config.yaml
init: "normal"
beta2: 0.95
train_tokens: 521700000
Each number is 200 + 20 x the weight over its row's rms, rounded and kept within 0 to 999. Layers, rows and columns count from 0. The size before them is the row's rms in percent of the matrix's.

# layer 5 MLP up, 1152x192, rms 0.0985, rows 558-608, columns 64-127
097,190,203,186,207,209,211,212,217,205,207,205,213,193,229,225,194,231,195,196,223,197,222,202,200,206,199,185,177,204,218,230,193,209,202,219,207,230,165,232,183,212,204,196,194,165,221,205,228,212,169,223,201,175,222,201,160,179,164,217,213,219,225,165,215
101,215,198,173,154,221,200,211,194,170,213,237,210,213,206,181,230,208,178,227,189,166,209,161,202,213,177,208,228,205,207,197,208,179,232,179,225,195,183,185,205,208,225,201,194,181,195,186,192,185,217,196,178,209,190,218,185,227,231,201,182,197,184,163,216
088,220,222,230,200,206,148,187,204,214,234,192,197,190,205,168,264,223,194,212,224,178,214,190,224,218,199,168,173,193,184,216,219,206,216,203,193,179,165,207,172,171,158,248,186,202,196,181,180,219,204,186,207,171,198,227,212,220,237,203,194,248,202,203,209
101,194,180,217,198,262,189,215,206,200,202,203,186,205,190,183,215,190,182,172,215,175,197,212,190,178,187,208,206,184,261,195,218,199,225,167,200,189,239,193,183,216,204,217,190,134,175,186,215,199,233,202,215,240,205,220,213,186,235,165,201,194,198,193,233
098,180,165,181,229,216,205,232,178,214,196,194,200,242,197,212,212,191,223,178,199,162,201,212,188,182,193,200,209,197,220,270,186,196,209,239,209,218,209,221,252,196,175,201,206,205,236,216,193,216,181,189,185,182,236,187,173,230,185,182,220,203,189,184,206
101,174,192,263,194,224,196,199,181,179,206,202,211,224,209,199,184,191,165,196,249,197,214,210,201,208,191,210,191,175,232,210,205,151,200,185,187,193,199,188,217,206,229,188,209,189,202,178,189,218,194,201,208,240,176,203,241,182,159,191,204,204,238,222,207
104,200,219,220,244,180,189,212,207,185,208,175,197,205,155,210,205,194,204,229,194,194,205,164,167,204,232,209,233,201,203,166,184,202,185,193,182,187,191,221,177,220,210,154,167,185,216,250,202,231,201,241,195,165,217,239,220,209,207,158,208,205,184,212,232
091,202,190,181,203,191,205,214,215,226,198,192,241,169,209,188,215,177,235,182,216,168,208,203,219,202,149,209,212,212,160,212,195,220,198,177,187,230,194,206,189,192,188,216,237,214,205,185,201,202,223,215,177,153,184,206,197,198,206,203,218,250,215,228,185
109,204,179,195,180,183,184,215,212,177,211,180,215,206,213,178,174,184,197,190,178,204,219,181,213,216,194,184,211,197,180,206,218,191,225,203,231,195,231,210,181,233,203,194,206,205,198,239,231,203,194,193,210,200,222,127,178,202,150,191,247,206,201,196,207
108,234,199,186,216,219,203,224,202,224,195,202,234,243,170,183,204,227,208,190,189,186,212,189,183,209,191,216,181,180,225,208,205,183,197,193,199,209,176,221,162,205,173,178,207,211,196,189,215,204,207,210,198,174,218,164,211,198,200,202,195,199,209,200,206
094,186,173,201,198,238,209,228,206,209,199,206,211,223,164,202,211,210,173,217,242,165,213,205,210,193,206,171,195,213,177,178,214,205,233,226,223,198,201,233,198,211,184,189,215,212,221,212,191,224,226,205,183,205,217,198,165,211,139,193,193,223,208,189,196
099,225,216,196,202,176,198,188,221,202,226,220,193,200,174,213,198,207,189,188,190,221,191,188,161,193,179,167,179,190,214,212,212,189,182,201,173,168,224,200,186,209,206,189,198,191,180,217,238,227,219,203,205,189,219,165,223,188,138,209,170,208,229,206,190
100,209,176,220,162,213,174,228,208,124,213,212,232,233,191,206,200,201,188,208,210,202,197,206,171,197,253,200,230,201,190,216,190,220,182,190,210,186,175,175,212,217,209,180,211,199,206,218,188,194,202,198,208,206,178,199,193,187,212,186,218,146,199,216,187
096,207,209,194,160,189,217,204,212,211,219,203,229,214,219,212,228,199,211,173,210,199,206,210,208,186,175,219,203,172,260,195,174,164,201,220,172,169,208,230,213,208,184,217,191,173,147,171,173,183,182,225,164,194,163,212,237,206,192,189,232,242,225,224,222
102,185,200,206,183,189,199,226,207,183,204,199,170,224,196,209,207,185,193,206,191,219,210,203,192,183,199,199,217,211,209,197,201,188,184,189,198,162,205,172,185,215,169,170,213,138,206,189,204,212,171,204,192,211,234,214,189,219,154,198,204,211,207,212,210
115,195,196,221,215,164,162,184,239,219,203,193,178,225,214,181,179,169,222,219,208,213,198,221,178,193,198,201,225,215,183,213,217,167,185,215,204,160,234,217,236,206,214,187,207,212,205,212,234,197,217,233,212,190,201,178,193,229,166,199,194,168,223,234,235
111,196,179,206,222,182,200,196,228,178,223,183,178,212,192,211,223,190,183,208,192,208,209,192,199,194,216,159,196,167,212,208,209,207,235,198,194,161,213,178,222,196,201,184,202,200,203,206,186,206,166,214,196,210,159,223,217,209,212,199,224,207,191,186,187
098,184,208,205,186,220,184,208,208,224,202,221,214,164,189,195,233,244,227,206,194,197,186,157,199,204,224,200,203,217,189,219,170,203,208,229,219,238,189,207,222,202,244,210,198,194,206,184,239,206,168,200,207,179,248,203,202,189,186,222,207,180,212,228,187
108,197,197,219,179,182,198,205,184,197,195,213,223,186,198,175,178,185,170,185,240,208,226,218,221,162,219,194,187,212,228,187,182,206,214,241,201,220,218,215,176,235,168,208,209,216,188,225,209,203,196,199,215,209,215,222,187,233,188,200,184,189,179,191,195
094,203,202,168,208,225,200,237,206,209,210,190,178,187,212,217,213,200,205,165,199,202,194,224,201,215,215,207,177,219,201,201,209,181,213,172,255,185,229,165,208,210,184,249,203,209,178,205,194,266,174,186,189,167,211,166,212,209,235,174,188,187,152,220,196
090,212,186,182,208,201,213,185,200,215,194,220,242,238,202,218,249,205,202,209,197,136,193,195,196,214,173,194,185,187,213,177,191,198,261,211,214,182,208,204,232,197,215,212,215,168,180,229,202,237,193,197,202,215,227,172,190,205,227,187,233,194,165,193,177
109,209,216,235,176,229,207,193,212,198,218,221,187,235,187,196,182,172,184,191,217,177,206,175,197,210,176,180,239,213,205,196,191,193,189,215,220,183,205,179,210,214,213,182,197,166,179,203,200,190,187,195,204,220,215,203,214,201,201,205,198,209,180,199,218
096,196,199,197,220,202,203,196,229,214,200,181,174,193,126,238,193,195,201,191,184,208,174,175,226,164,138,209,171,205,248,190,208,191,211,199,188,224,213,163,207,195,160,199,190,198,210,230,217,204,179,199,215,184,177,212,198,203,210,191,209,198,205,224,193
100,204,205,195,210,221,176,199,228,195,210,196,182,208,216,192,210,209,185,204,228,178,222,203,201,182,229,195,187,169,178,179,185,216,174,176,205,209,221,229,205,208,170,216,203,192,188,218,177,243,227,218,193,187,210,193,210,191,162,179,237,201,172,180,208
104,195,214,201,178,196,140,210,216,223,210,220,176,195,185,173,194,220,173,214,268,209,196,221,163,220,197,184,250,202,174,199,204,159,210,202,226,198,188,194,213,210,251,185,180,203,185,205,217,191,212,183,179,223,182,198,206,241,204,191,210,202,193,171,211
092,185,221,203,212,204,203,194,220,192,202,197,148,179,209,192,196,233,170,187,216,199,185,219,197,210,224,207,202,212,187,214,192,223,187,228,205,212,155,194,218,216,214,191,216,187,165,201,209,200,176,197,198,200,166,204,216,207,160,218,188,223,184,192,208
088,222,217,210,182,205,196,194,186,202,211,224,160,197,193,218,194,214,218,223,178,228,172,214,232,193,223,203,204,198,186,221,213,173,205,228,203,190,196,156,221,206,188,205,201,193,192,193,164,228,212,194,198,176,210,229,192,192,216,209,185,159,221,185,235
108,202,202,191,185,202,219,192,201,191,210,197,179,241,208,212,201,190,218,226,183,172,177,174,221,190,142,202,181,209,215,201,199,227,199,186,199,173,234,163,223,212,215,213,239,208,195,214,198,199,172,213,192,196,215,221,225,224,202,177,219,206,195,146,184
097,188,232,211,215,202,185,199,242,213,241,167,154,192,180,195,220,189,178,213,204,194,214,210,176,195,173,183,214,167,201,219,195,236,185,219,180,208,201,177,174,188,179,201,230,215,221,212,218,216,170,212,205,217,206,160,189,192,187,191,197,188,217,218,217
105,195,199,201,229,222,209,176,213,206,206,200,161,220,208,230,194,191,164,168,202,176,197,186,213,200,212,215,181,182,209,207,192,216,182,198,170,186,152,189,201,198,225,195,226,201,195,231,216,183,196,193,206,210,163,207,229,212,185,192,187,217,196,247,195
102,212,209,213,172,214,205,197,217,158,187,203,221,202,174,181,212,195,176,174,204,211,208,173,190,213,158,195,201,210,198,221,210,199,177,166,200,165,188,269,220,237,224,202,192,170,176,207,232,202,190,193,191,214,192,213,212,225,185,205,180,189,189,198,220
101,223,197,158,185,185,192,200,211,227,202,197,211,183,180,196,182,193,155,171,205,204,225,219,205,212,229,207,177,209,191,183,181,197,188,194,186,170,186,177,198,215,188,198,203,211,203,215,202,188,189,239,199,204,210,155,185,183,177,233,192,181,222,225,201
098,211,183,205,232,202,203,214,207,164,198,216,205,234,219,200,180,191,183,233,211,177,209,206,193,194,215,197,210,191,250,226,195,181,203,193,184,206,234,184,211,222,200,151,183,176,156,176,186,174,218,181,198,254,193,206,217,187,199,197,209,216,193,186,186
093,216,196,208,189,171,191,189,192,192,202,212,247,200,186,202,214,246,199,201,215,136,215,209,200,208,188,163,228,190,216,198,213,198,193,183,226,193,167,211,239,205,188,206,247,185,195,190,201,192,193,244,226,182,215,179,233,203,228,235,192,194,208,224,218
106,216,188,217,236,192,184,215,188,186,197,209,143,171,219,201,187,189,196,189,210,216,212,200,209,177,208,223,170,174,234,214,195,217,207,196,200,172,204,217,170,205,205,161,195,197,186,214,238,200,200,193,213,209,166,162,245,183,165,167,214,189,193,224,211
103,224,212,174,206,202,214,181,213,205,210,198,197,258,153,194,205,241,201,178,233,157,207,210,207,213,162,204,190,204,214,191,199,208,203,184,214,233,197,156,232,202,196,171,196,194,188,194,223,212,217,234,219,175,217,158,223,215,157,228,219,183,219,215,215
113,197,187,184,191,213,227,193,230,222,193,216,190,246,199,183,213,215,205,226,223,179,217,189,237,206,204,214,179,212,196,199,184,186,201,187,181,183,180,240,235,213,172,190,180,212,226,192,222,211,227,218,180,214,205,212,190,217,195,212,194,217,189,226,224
099,210,187,231,224,214,190,208,210,231,207,186,185,219,205,205,149,233,182,179,195,191,232,182,256,182,182,190,194,214,183,193,165,191,220,213,202,199,231,222,151,229,179,186,209,155,207,198,242,206,215,178,195,213,181,213,230,173,173,194,197,196,175,189,198
110,241,196,192,216,199,187,192,215,215,236,197,198,229,151,183,176,206,212,194,197,194,200,213,240,207,227,224,208,212,193,202,208,173,216,231,200,205,225,235,224,215,202,219,184,166,192,199,195,223,180,187,188,220,192,205,208,205,185,197,217,192,180,217,202
101,210,159,194,184,231,209,177,216,215,211,197,208,215,180,219,175,178,198,214,191,234,193,199,213,214,190,193,179,203,212,212,169,173,211,203,186,218,212,181,226,203,182,177,207,205,181,223,217,186,202,212,186,194,204,184,165,199,208,173,212,193,159,234,227
094,209,145,223,214,221,185,190,210,181,192,192,184,220,179,170,211,183,197,194,200,206,203,212,158,202,229,221,173,196,216,204,230,169,222,215,156,183,228,234,178,206,211,218,225,202,167,239,176,228,168,207,188,195,206,217,205,235,212,173,195,193,195,178,210
106,188,206,199,228,173,187,197,215,208,214,191,184,219,191,233,223,193,191,211,200,195,167,203,213,204,236,190,201,156,240,228,219,215,212,201,164,149,193,210,211,224,192,207,231,244,204,221,177,232,180,171,197,183,236,169,210,206,208,195,237,186,192,257,197
098,215,201,181,182,197,224,199,180,213,205,200,207,194,212,188,211,205,186,181,196,174,197,199,182,187,216,184,220,220,238,190,176,211,228,222,199,233,219,196,167,212,222,189,240,170,189,192,191,211,207,214,217,169,202,159,178,188,205,194,206,163,219,175,212
110,218,175,202,188,220,191,213,173,175,194,220,204,211,187,234,223,241,195,214,226,220,202,223,222,182,172,177,198,213,179,173,220,234,199,221,200,169,204,179,189,221,176,218,174,229,209,205,197,205,164,204,190,180,194,191,221,222,189,174,210,141,226,224,237
100,182,175,179,197,216,213,224,184,226,204,192,200,188,186,193,190,228,216,203,223,201,176,149,199,199,196,207,241,191,209,191,214,183,187,209,207,210,191,200,203,196,238,201,209,172,179,211,233,203,165,257,190,225,185,224,201,188,193,177,226,176,191,253,205
097,199,213,200,246,199,218,226,209,207,214,210,263,197,167,213,177,196,224,220,208,198,169,224,175,202,198,178,219,214,216,189,150,201,213,188,185,168,187,194,184,196,189,183,214,173,195,207,208,199,244,198,183,211,176,206,230,213,202,208,234,200,205,234,199
103,194,220,179,215,215,204,224,227,203,228,216,198,187,180,183,200,178,208,238,181,205,213,207,211,187,173,181,214,189,212,198,187,198,221,242,173,234,162,190,245,192,193,165,216,201,189,206,173,191,213,191,181,188,207,186,217,227,210,221,200,179,222,182,230
094,216,198,216,192,212,178,192,231,222,216,187,158,213,211,209,174,193,193,194,199,183,208,192,223,197,201,215,187,199,191,231,215,224,216,234,188,178,232,247,211,208,182,203,202,175,181,221,173,205,198,230,196,157,205,181,191,176,191,189,194,205,227,190,232
115,226,185,195,259,191,184,199,198,221,225,206,231,197,184,160,224,191,207,225,190,173,197,218,198,201,211,203,165,172,247,207,221,193,220,231,165,187,150,213,226,214,222,213,200,195,161,187,199,201,218,199,219,200,208,171,232,205,215,226,193,196,179,184,187
101,212,200,196,226,228,135,203,199,222,198,227,224,185,214,182,187,191,204,192,228,193,176,208,195,200,235,192,209,208,222,169,187,145,210,227,214,203,220,224,191,196,220,201,206,194,155,192,188,238,161,194,202,225,169,220,176,244,218,207,189,214,210,184,192
108,229,132,222,217,215,178,213,200,223,207,205,166,220,231,233,214,189,195,183,215,205,165,182,163,195,179,171,224,191,210,202,179,182,185,219,198,200,209,227,203,227,189,172,229,184,214,215,222,204,200,189,218,205,193,168,198,191,235,208,179,202,210,246,215